Weights of a small GPT-style language model, trained from scratch on English Wikipedia: learned positions.
Each number is 128 + 24 x the weight over its row's rms, rounded and kept within 0 to 255. Layers, rows and columns count from 0. Numbers have three digits each. The size before them is the row's rms in percent of the matrix's.

# layer 11 attention query, 192x192, rms 0.214, rows 0-49, columns 128-191
104:124089104153116076102100146102132151067146107125119138128128160130132111108136138158120157096110174105125156145153166136141112159141126118123113085125125118139122131144098158128186133103119159
107:152126167129153117185122153128137100123100166125124145126104087160083130111155106139128132166105107156111148133134072117099113101150117109164126120082101053096134143159154148169118113127109120
096:126141152117129112142099107115095133118095132143126160157156120112142142086102113079113131125108188152164156122113111151086108092141132128131120097084131145132139122120113133137154082127095167
100:153137142118132106129147121124116129082118179177134126150109111106168110080143116151123166159137126105140121151164141131124135153098125105127176094111117180111104149148139146115142100091129114
092:088122134143114106115167153090091149145114151126091133139151098114149104141098106139171179129114117142120099059129161187106143161110135101129122169092146089112127132142145119138122130150117113
097:164137109163104132151163127106144136116126161104142129116118096105119146140184161153151120125123128157127109100164103136109092096174078135129131114136079090130158087132133164142159099142127135
100:115112155109127101112113127110109149094105119133169158117128128147117152146146145150139077128144115147148123120130155174178109136119092128137143119099116068143118114094128100152162093140116115
103:130150092127096131111157133126127119122120129134148137180136154143100122121109104175096110092153126083129136096118141135135137114085140185122141135112130090115111165128142146114167092124098104
105:134102110119106129131147113092138144102112152161127138117131063167124114084155122122109073091102159147133122100088101124139143122152107136104127133127125112154137137118143114185097090132090106
107:072098112104128125133143138157095162180157169107123145109136075129106120129111111110165139165173137141105128097138123110126132122121152131186129135133084116132112114141184079141133139133140145
100:158116130120127107149099116135131130114134136128135146115134147130116173102107085170165103106114108108123160132092090107124134140120136171158148128124123120152117114114141104096152132108144126
106:141109086091133121142157110096099133169130135147153186123110127113142070119151143135128156117146131141133086095142109130143060111103094114128132138087167139181137141173126116112082132088115118
098:179080119157105143130150122111133130144138085120131125093146137165091107113151126108140130144110108139133094173146157139159135172106109088145146112134133059171115121155187153160107144160186122
097:142110150109139146115135135145080149110126170130139140119175161135101165151109103152103151147125128123189146105156122162144149081115112118173109138163170142159153136097142143162127145162112122
094:128099105135137090099119099108143157145119155188146095148097137168139135115165109132141149126106146158146112153143134099123170135161125091119097161109077157110152148092093131172134147091075122
103:110136158159090099143117158120107163127137168094095118135126099097140130177128083151110080133145155170127139133108118087148158096134145131132158125136162141128134094163085166128103161082129168
101:140117108105105103111129078133100160129142097115088104128140125117106129096151106122124128104129146122139128130158128158147110137170140144112099150134157137142129128124132164116107125127116140
102:145134128121103122105188131132095148130171127154110090123158121097154126120116151160118154106132151150118128125096102124105124111163139092112155140116148107120139117129104150122119117167136143
104:110120122117137133156140122124147151102131154120105139183091138112122162109111154095125112113153150139105094119105145117125185122137109149120129098125129136134112100106144137150137143139115081
108:142116131140125163136111145107119175111154079150126131094175134092176089152148130157122168148101129137106134111116133166116116107130090088154123140120098129132127090150146157159108114134152145
090:152155091142117114125113130127144142110130110149184139129147156141130100160105127130140169117117073139108137152107131167140083148160137131150138070103163100076155135110137133103173087084077118
100:163126162130091102193107118123165123124115117165104140081087115117176119169126135112097136141110148123143153102125121140146098137164114132147138156121059127167149171133132141117109121128136139
109:105095161123162136116135113116135097100159137157083161135118146085095135158119144117121146109129106128128128131099100121088125135105155098147155081147141153129106129145103125118137129153140144
103:132133096153133199160106117122132164141138115116123111146118165125130137136116137140138123101074119073114136122145133124108081130087097104131110123170088126155117080114116140156128114167158142
095:149106122127151119150144143103091143130140103104095120136042124115129146109139138131142134133147135108140112123151129128145089092150112138192125092118128134105137111087137133125168133104161076
103:137127160109102130096164124184112151087111179112186098138144124138130131152098137105146114158136107152099129108142085116193106107114132115098119127110128168151115116147103108124131145113148111
107:158151109117115113152152176112154148122120193113162138145179131097129128097153151090137125159179129108151116133141135149137128146123134149160121108116131179147108120119109134091118175143108180
097:116139163143166112109139110108110124127168118115148133168165178089101138133139124101124116123118166121140130111112122107153130150105150143168095134147094146143113153092117108144120094109155128
099:155136139134120085114151126134126132126136125154129188162089151127101118105136173146142101118097085164127170166136165139105093121133172152126147132121096137147166156133137118127137160071109143
109:143107132116197127114126168190152120122110087117118155137110126138126134133133140172127171111180120166096108099132168141136155093102137100165155142123131099114164084142153126119148144149094130
095:141113147164143119078123148132157141122079153140119103091165106115124135085143128096112110090116080124136111139078194114128109137087165168157159172157132110104159120137109129104123093140113177
098:108121125139136131114110122133127121062117110147153120157140127114127110139111143126162151138143137199127122101161140064115161174138105127114130146145201121154140113090125141104152099124088181
105:107115119107117139110137127121134134155133101117177186142094128152150142141106116118189096132115167100133108117113135081104141131163128092177165135133145126097115120091136129118126115149147131
097:116149056130099143142114127096155108084132128126121127111108151126130116120145171174092156138144089114087148110069082156133135125171144092105120111128153071141109111131082124139117136132166120
100:101142094124094093108119128113148154114180155136130100149109083151137145142105068087143151133145148134088111183120124143135112122091136179128135131165138093154107099108165155114163110102164161
097:121141150100122120162134129132154152109087094165146106184100148143094112122109167103167096093158096158139191091122121107115127126118117136095132138158102094143149138109124131154109088119118120
103:172161104084123152106117115090136138108136104129102098111114125155113138144108124099115163136124174125123163079129108115140137113147128093118149127111128132137131103103141102117175121164146140
093:144106123169119104126100119158144113101103096077202154124112106135146154117138150109098137107135114133136148121154148145132142119149113163122094104097181113115146136104121149146097128098106100
103:165102109130137094131121138116172118143140103164117147141165150109129146169139119136114119151100160131119143149088106119104143134161117168092098167095083093142120125097085100120127135130195095
096:141162163134122135160127149103144131090153101094127111165113138149164067114138118154107143142129131143131105126126175130137089157131118134166150097130109134088110120161115125141127094130110117
105:118112103133093114120110135112130139151174125143123102114106107149084169129132160137133130149106118100117097131138105159087133109143081145127172128127198113099126172110127152106121160163135057
102:100151122129155127141149109156123084147154079145139116131144129113153136104156126157085084110158117141117106145172133110143140124090109122144124096099151150128127134101128138146149115158101105
102:154126181106105178113116129136127107143152089166120091114115135109089086080132086123133132104195142111122145150137138120123176129175119149123145192121191106101121145142160120143123169119116169
100:187132117130146141092147156127171139137130132162152140132096130170186125121062081089148098129155161098135122134169153152160098143136159104174132152150123161114147110140128084104142123145105113
102:148148187122120140086103197086078119121150137132118111106147125127136140105073161125118167147150157129172138155108141097122146082091111132128127128133112116182123113105111114147099118080152152
100:138133110083107158132132130077101088123120100115134132108106138125142173130116103097109102093089096129142165133116106101088128176123152108113149100121145133125204104156138110120136166163140104
101:139133132112206162142127109111122165100126109125128089096152135160132140126166145143158157089131149128129111159096116115098120100138106191149119160111134131104118104143101123114107149180084146
103:181160098119103067139138126133098120176131170171097105134147133114125126124162146182144121121124105151089146113135149138091172091139116108135084106131140138122075092155135114149109072144127152
101:124163129095139090132122100147092128094133167141127157145153141150084109127142124120109084152097093126134122135120165142167095153079138161129166151162139130141122133117146166142117141104129106
108:162104131104162188145118114146106154152150118163120136133107137085120153105127114120089162112106133099112141129124120101141141144112106150151084109065104140110126192132130157082163112116138102
# layer 11 attention key, 192x192, rms 0.218, rows 0-49, columns 128-191
103:096081158105147131106144139150152148100143106132140121160181170131133106089142159139162139102086133125126163160195173121167137137185128121138146146120130151158099125129175114153135098109107151
109:124082157120151168131137112107142147152094147115143159143146143146125132150138142145163137137143138118115092129135162132125133136164087089126089141122084105118159150115134116100085102074110098
098:141139103131097094134125135152127152105137087127099104102145115098094109118164126103148119178125163117139161123123099124151067110111142165147135096098114137084117118112166149104128119142134135
100:100159169120104123145139149168096114114130097113157094136127137141157173129104103141136162097141125136106110129133125147120110139105111126089160107129076163126164168135125084168165130104189114
099:154113092106136106131161110097123121136125147127100118115117143116132145143120114132143134101111117116126146090093176142110133104127154105122121144095129135113155174118119085169136125152137155
103:138149083128121098185115086123150113146134117114113136135096149131126184139093152148164144144160118154132155189138109145116101097138108093075119093142121181130099076144140127115152108128084122
104:175110087110136085121128136130128126128113144150144130140106133183118129168126154132171097101156125097162132137164098159178115131112084191158150110109116083115178140135127137153132121116126129
102:126138158115109126124135156119091140135139119113147155154098134146125126121168076166120145140114128130159165137128139156134139164078143166146104166101149100133108124121149102124141112082096131
109:110107126178113158110157124124125115116118146159130087124114102152140152083136139090141089114145139153151084103072112123192133155180129160125123153127111162136159135093139165155149119119094159
106:114122116136103114105150144127126142186084169090134118121166089097149130114129138146168126169129096142084120099077116102132110151094118098144130143148105159152120124121157132141137153166112124
105:168111137126135103163144147109109161091114125104163111138139171091149183151143124120162139116096143078090141123094110163137118137150160109123101131130130142122107101135150157120133147145118101
102:157136113137104139121133149107121120086158128156094153146148142145112108137135122132126130131155120139105142110154162132111103084108107113133123120148118134150151136144153106139101122146144123
103:146101121086160173133138111108119105093139122158109165118133172131122146155110100147147114111163156136128140129142117149129149128121150113132155121105105126121108133110156147143082119127133159
102:132143123148102133120157152129156131108093107081104148109139117151103159148101121169133124113107127105130150103129119144134105091116069153098137178134109152145176124116119157171137148132104139
099:148113107160073110131124101171158145111146113179125136146116113123155113145143069132126165138128114134108132158145139133105142107153118124129141147076082128126177114113085143161108100116106135
103:158120156134126105109127108111100164116144183097124103134151088109100109136127112140110105123090135146113152119136114099147130105130107144131161094170128164144146116118132087119106119158089104
107:117158126112134084082121127135145139125135140143119106120123128124103136116119140064126139155103102139085116144143135173133148152120123127073114145171160109163085162109131140144092129124114121
103:150121130140113140130162113128103133135143113133096100149125148138135110155130112136080110136112152151067143109114158127122106113161157148129146101105114124108159107095144100115182120151120160
103:138126179127140162132088128153142126146101158125107159114156133135123147167105078134140077089159117110118107154092111121181136086126115110157142094112123116107101128133104152146172116153132103
105:127088110150097101127121152120115095144120109148166108119163124158122100130149117138128122125124157096128163164097135130108097136174150122122110112157133113175146120116135117118169151135102149
096:120118155117152131137125132101133104086098075099193143143133128123137103157107110123146151126133076141102117180118139125147112103153121113092160131126129108163118188106100153092130093132111152
103:164122133126092104166125109129174090096103168118154201124141084119141104098130146113116125157138122126129121115153119139084114115172121155102139146132089161161106130110135137131115104120085088
110:128107133151132097139137158157155155128140134120107147073113163081091089123114136132138161113124074142116146116117055142076123097104154085139145120180139148101130111131097136146176132141127130
102:146115097174137132138157113135116113153167104140189130118146154146105069177126137098113123147134166136146175146125125128133159117121103129135104149169129175151138138085156124122099120110130126
099:151144138143153088116133143113126137102141136152135167104107144123118152111133131132125129183068164146111084106132151155153125111151083107161107149129132107091176127112122127086138125130126088
100:120133154154138132161141105101113118125134124132105137120139147096136158129119106075128128155148149134095105128136170107165145106132132100124123145091132151134151155083120125132126184137165124
105:102134161125138112135126160145146130069114162128125101121146149081155108092115128112133128164136157106121158149131103188116127178088096134096133112165097143145133150095116131076150129169108140
101:071159113132119102098115144123169165129150185148111115148124148106174094144161154120130124109128163166089144137114084133160141121115149126101156131133144160112160146122110139138134125100132107
100:115129143120155097132144128120133129109169082168105083094167125087118126159104204139100107086103113133096139132128149155105070124117127130139116152086117110124134126144140164118180140083139149
107:141141120096115077112142142179113107157082073119135108122098132149110115119146129148163131074162102163127099088153105109099162089112110140139092130138124085123119126147194107164126124109147128
094:130149094105119123065143139086138119101131160120175091116122122102126125082103118118128131095176117128167149151114183151107086103121164100133163119151131115092088156090177149137143098117117118
102:115115108145143110135093100169115129094143155132109098135121139117118112117150092095142106143147140180145156100126138079152137134127094101074115143145150088161099149125156112145136125144132181
111:121137134114123123137139173142121131175144123105154124093113165165156163113092100125137101153110165117162087116118146073126149134142145108162133123129191148122136103103127100122137135108120180
103:122115091109145127149131133108184074118135118134139098111126140104095125119141122114096105180149114128124138104086142157180132130144106113135138145138161119158062152160123084126110131128119124
104:129132131137101100130137128125189183099156147152180097171086153125113129116090072092146095096087114125133137148119113142117138102081148157130109156123138124167118144095142189181126114142149147
103:108131133140123115151128140130131160101116094163133090109072123143128131134151110135161102127129111134118152152100136099146117120138115101146176153130116119111132115143139135154101106118111134
100:170169137107091129129082091186151100146134108152130160140083111149086144139104119118168151115117112101127150108106121104149180125124166133129077143105127142128124140119117120133152104149090115
096:131098161140149071140106133164159116135142128102129164130088122114151190119116124075063158115130114110131126134139124087125100178123114102172157149098134098120152139095124155127154102129143129
106:138120079134138132094083102093160136146162128094139160149171163083139176129151112111088147136119172107168093167118118137128148143161135155101113115076087086100105125125108115122104079104151099
102:100097109138144133124154157154122122117140130104127131111136114147161118140129118122061118110119106150101107115138144117120142112157161128149182093107071117140098172146145143122116126135106140
107:144118120103148143122112119111106134189135102123100145110088143136100158133075115114109118139078108087062160127152138183115128114128108135129134125115111129140124139090111150089162143149093091
104:077110140105109136167160115125119134146135106131111129119142136108126098120117126139117126127123152156116092156168149109120119124066137133169116094115097149131104166089119103155131179118092150
100:145126130106102170113100074125132159147108114170150134107131118074074157143123103092136144116138149137130180139128123135102125115143125126099142166153161104121133089147117091146078140131115179
099:145150134147123161146124083109161159087130125111134125147120123160139103119119146086138139153157132119135111137108132129098108176145108159163155170125123119162104077169160075082161176146143121
104:170172111123128150076142135120130105158148097129148109097155146171160091078106142097139143149135158097174106149123100115141118091140104111129124116106125125149138109120128117160145163160137159
103:123171149166127143142135134129102121125120122144125135126136142120109126137130122085147129122089127135123113120099094132163172160140116102127104108165135129144145066181135111116138147144133151
108:126130130103201120149138073115129182145121127101129147109107112133128120084138114139134168095092145137102150105142098142102171100133129114162106130114138141163147128138115107134126180132113138
102:167081099089116097135166074094127089149125155145123116141093114112117133132135167118166115140151086129113148141145134099126125145146107103089103103142157144146143130119097096161185102116124099
103:066118135112131133119144088137166110165115151131179118130183099154093116124122119107180149112124130113124136148157113161124085187101144114137147147142133147116163138109163127125142130099119139
108:139133131122093148155133158159133162150200169123137136108144146079135105087112142082148152104131133144151120122105102129135150149157175136146157137077110139153130134105120117144079154104098138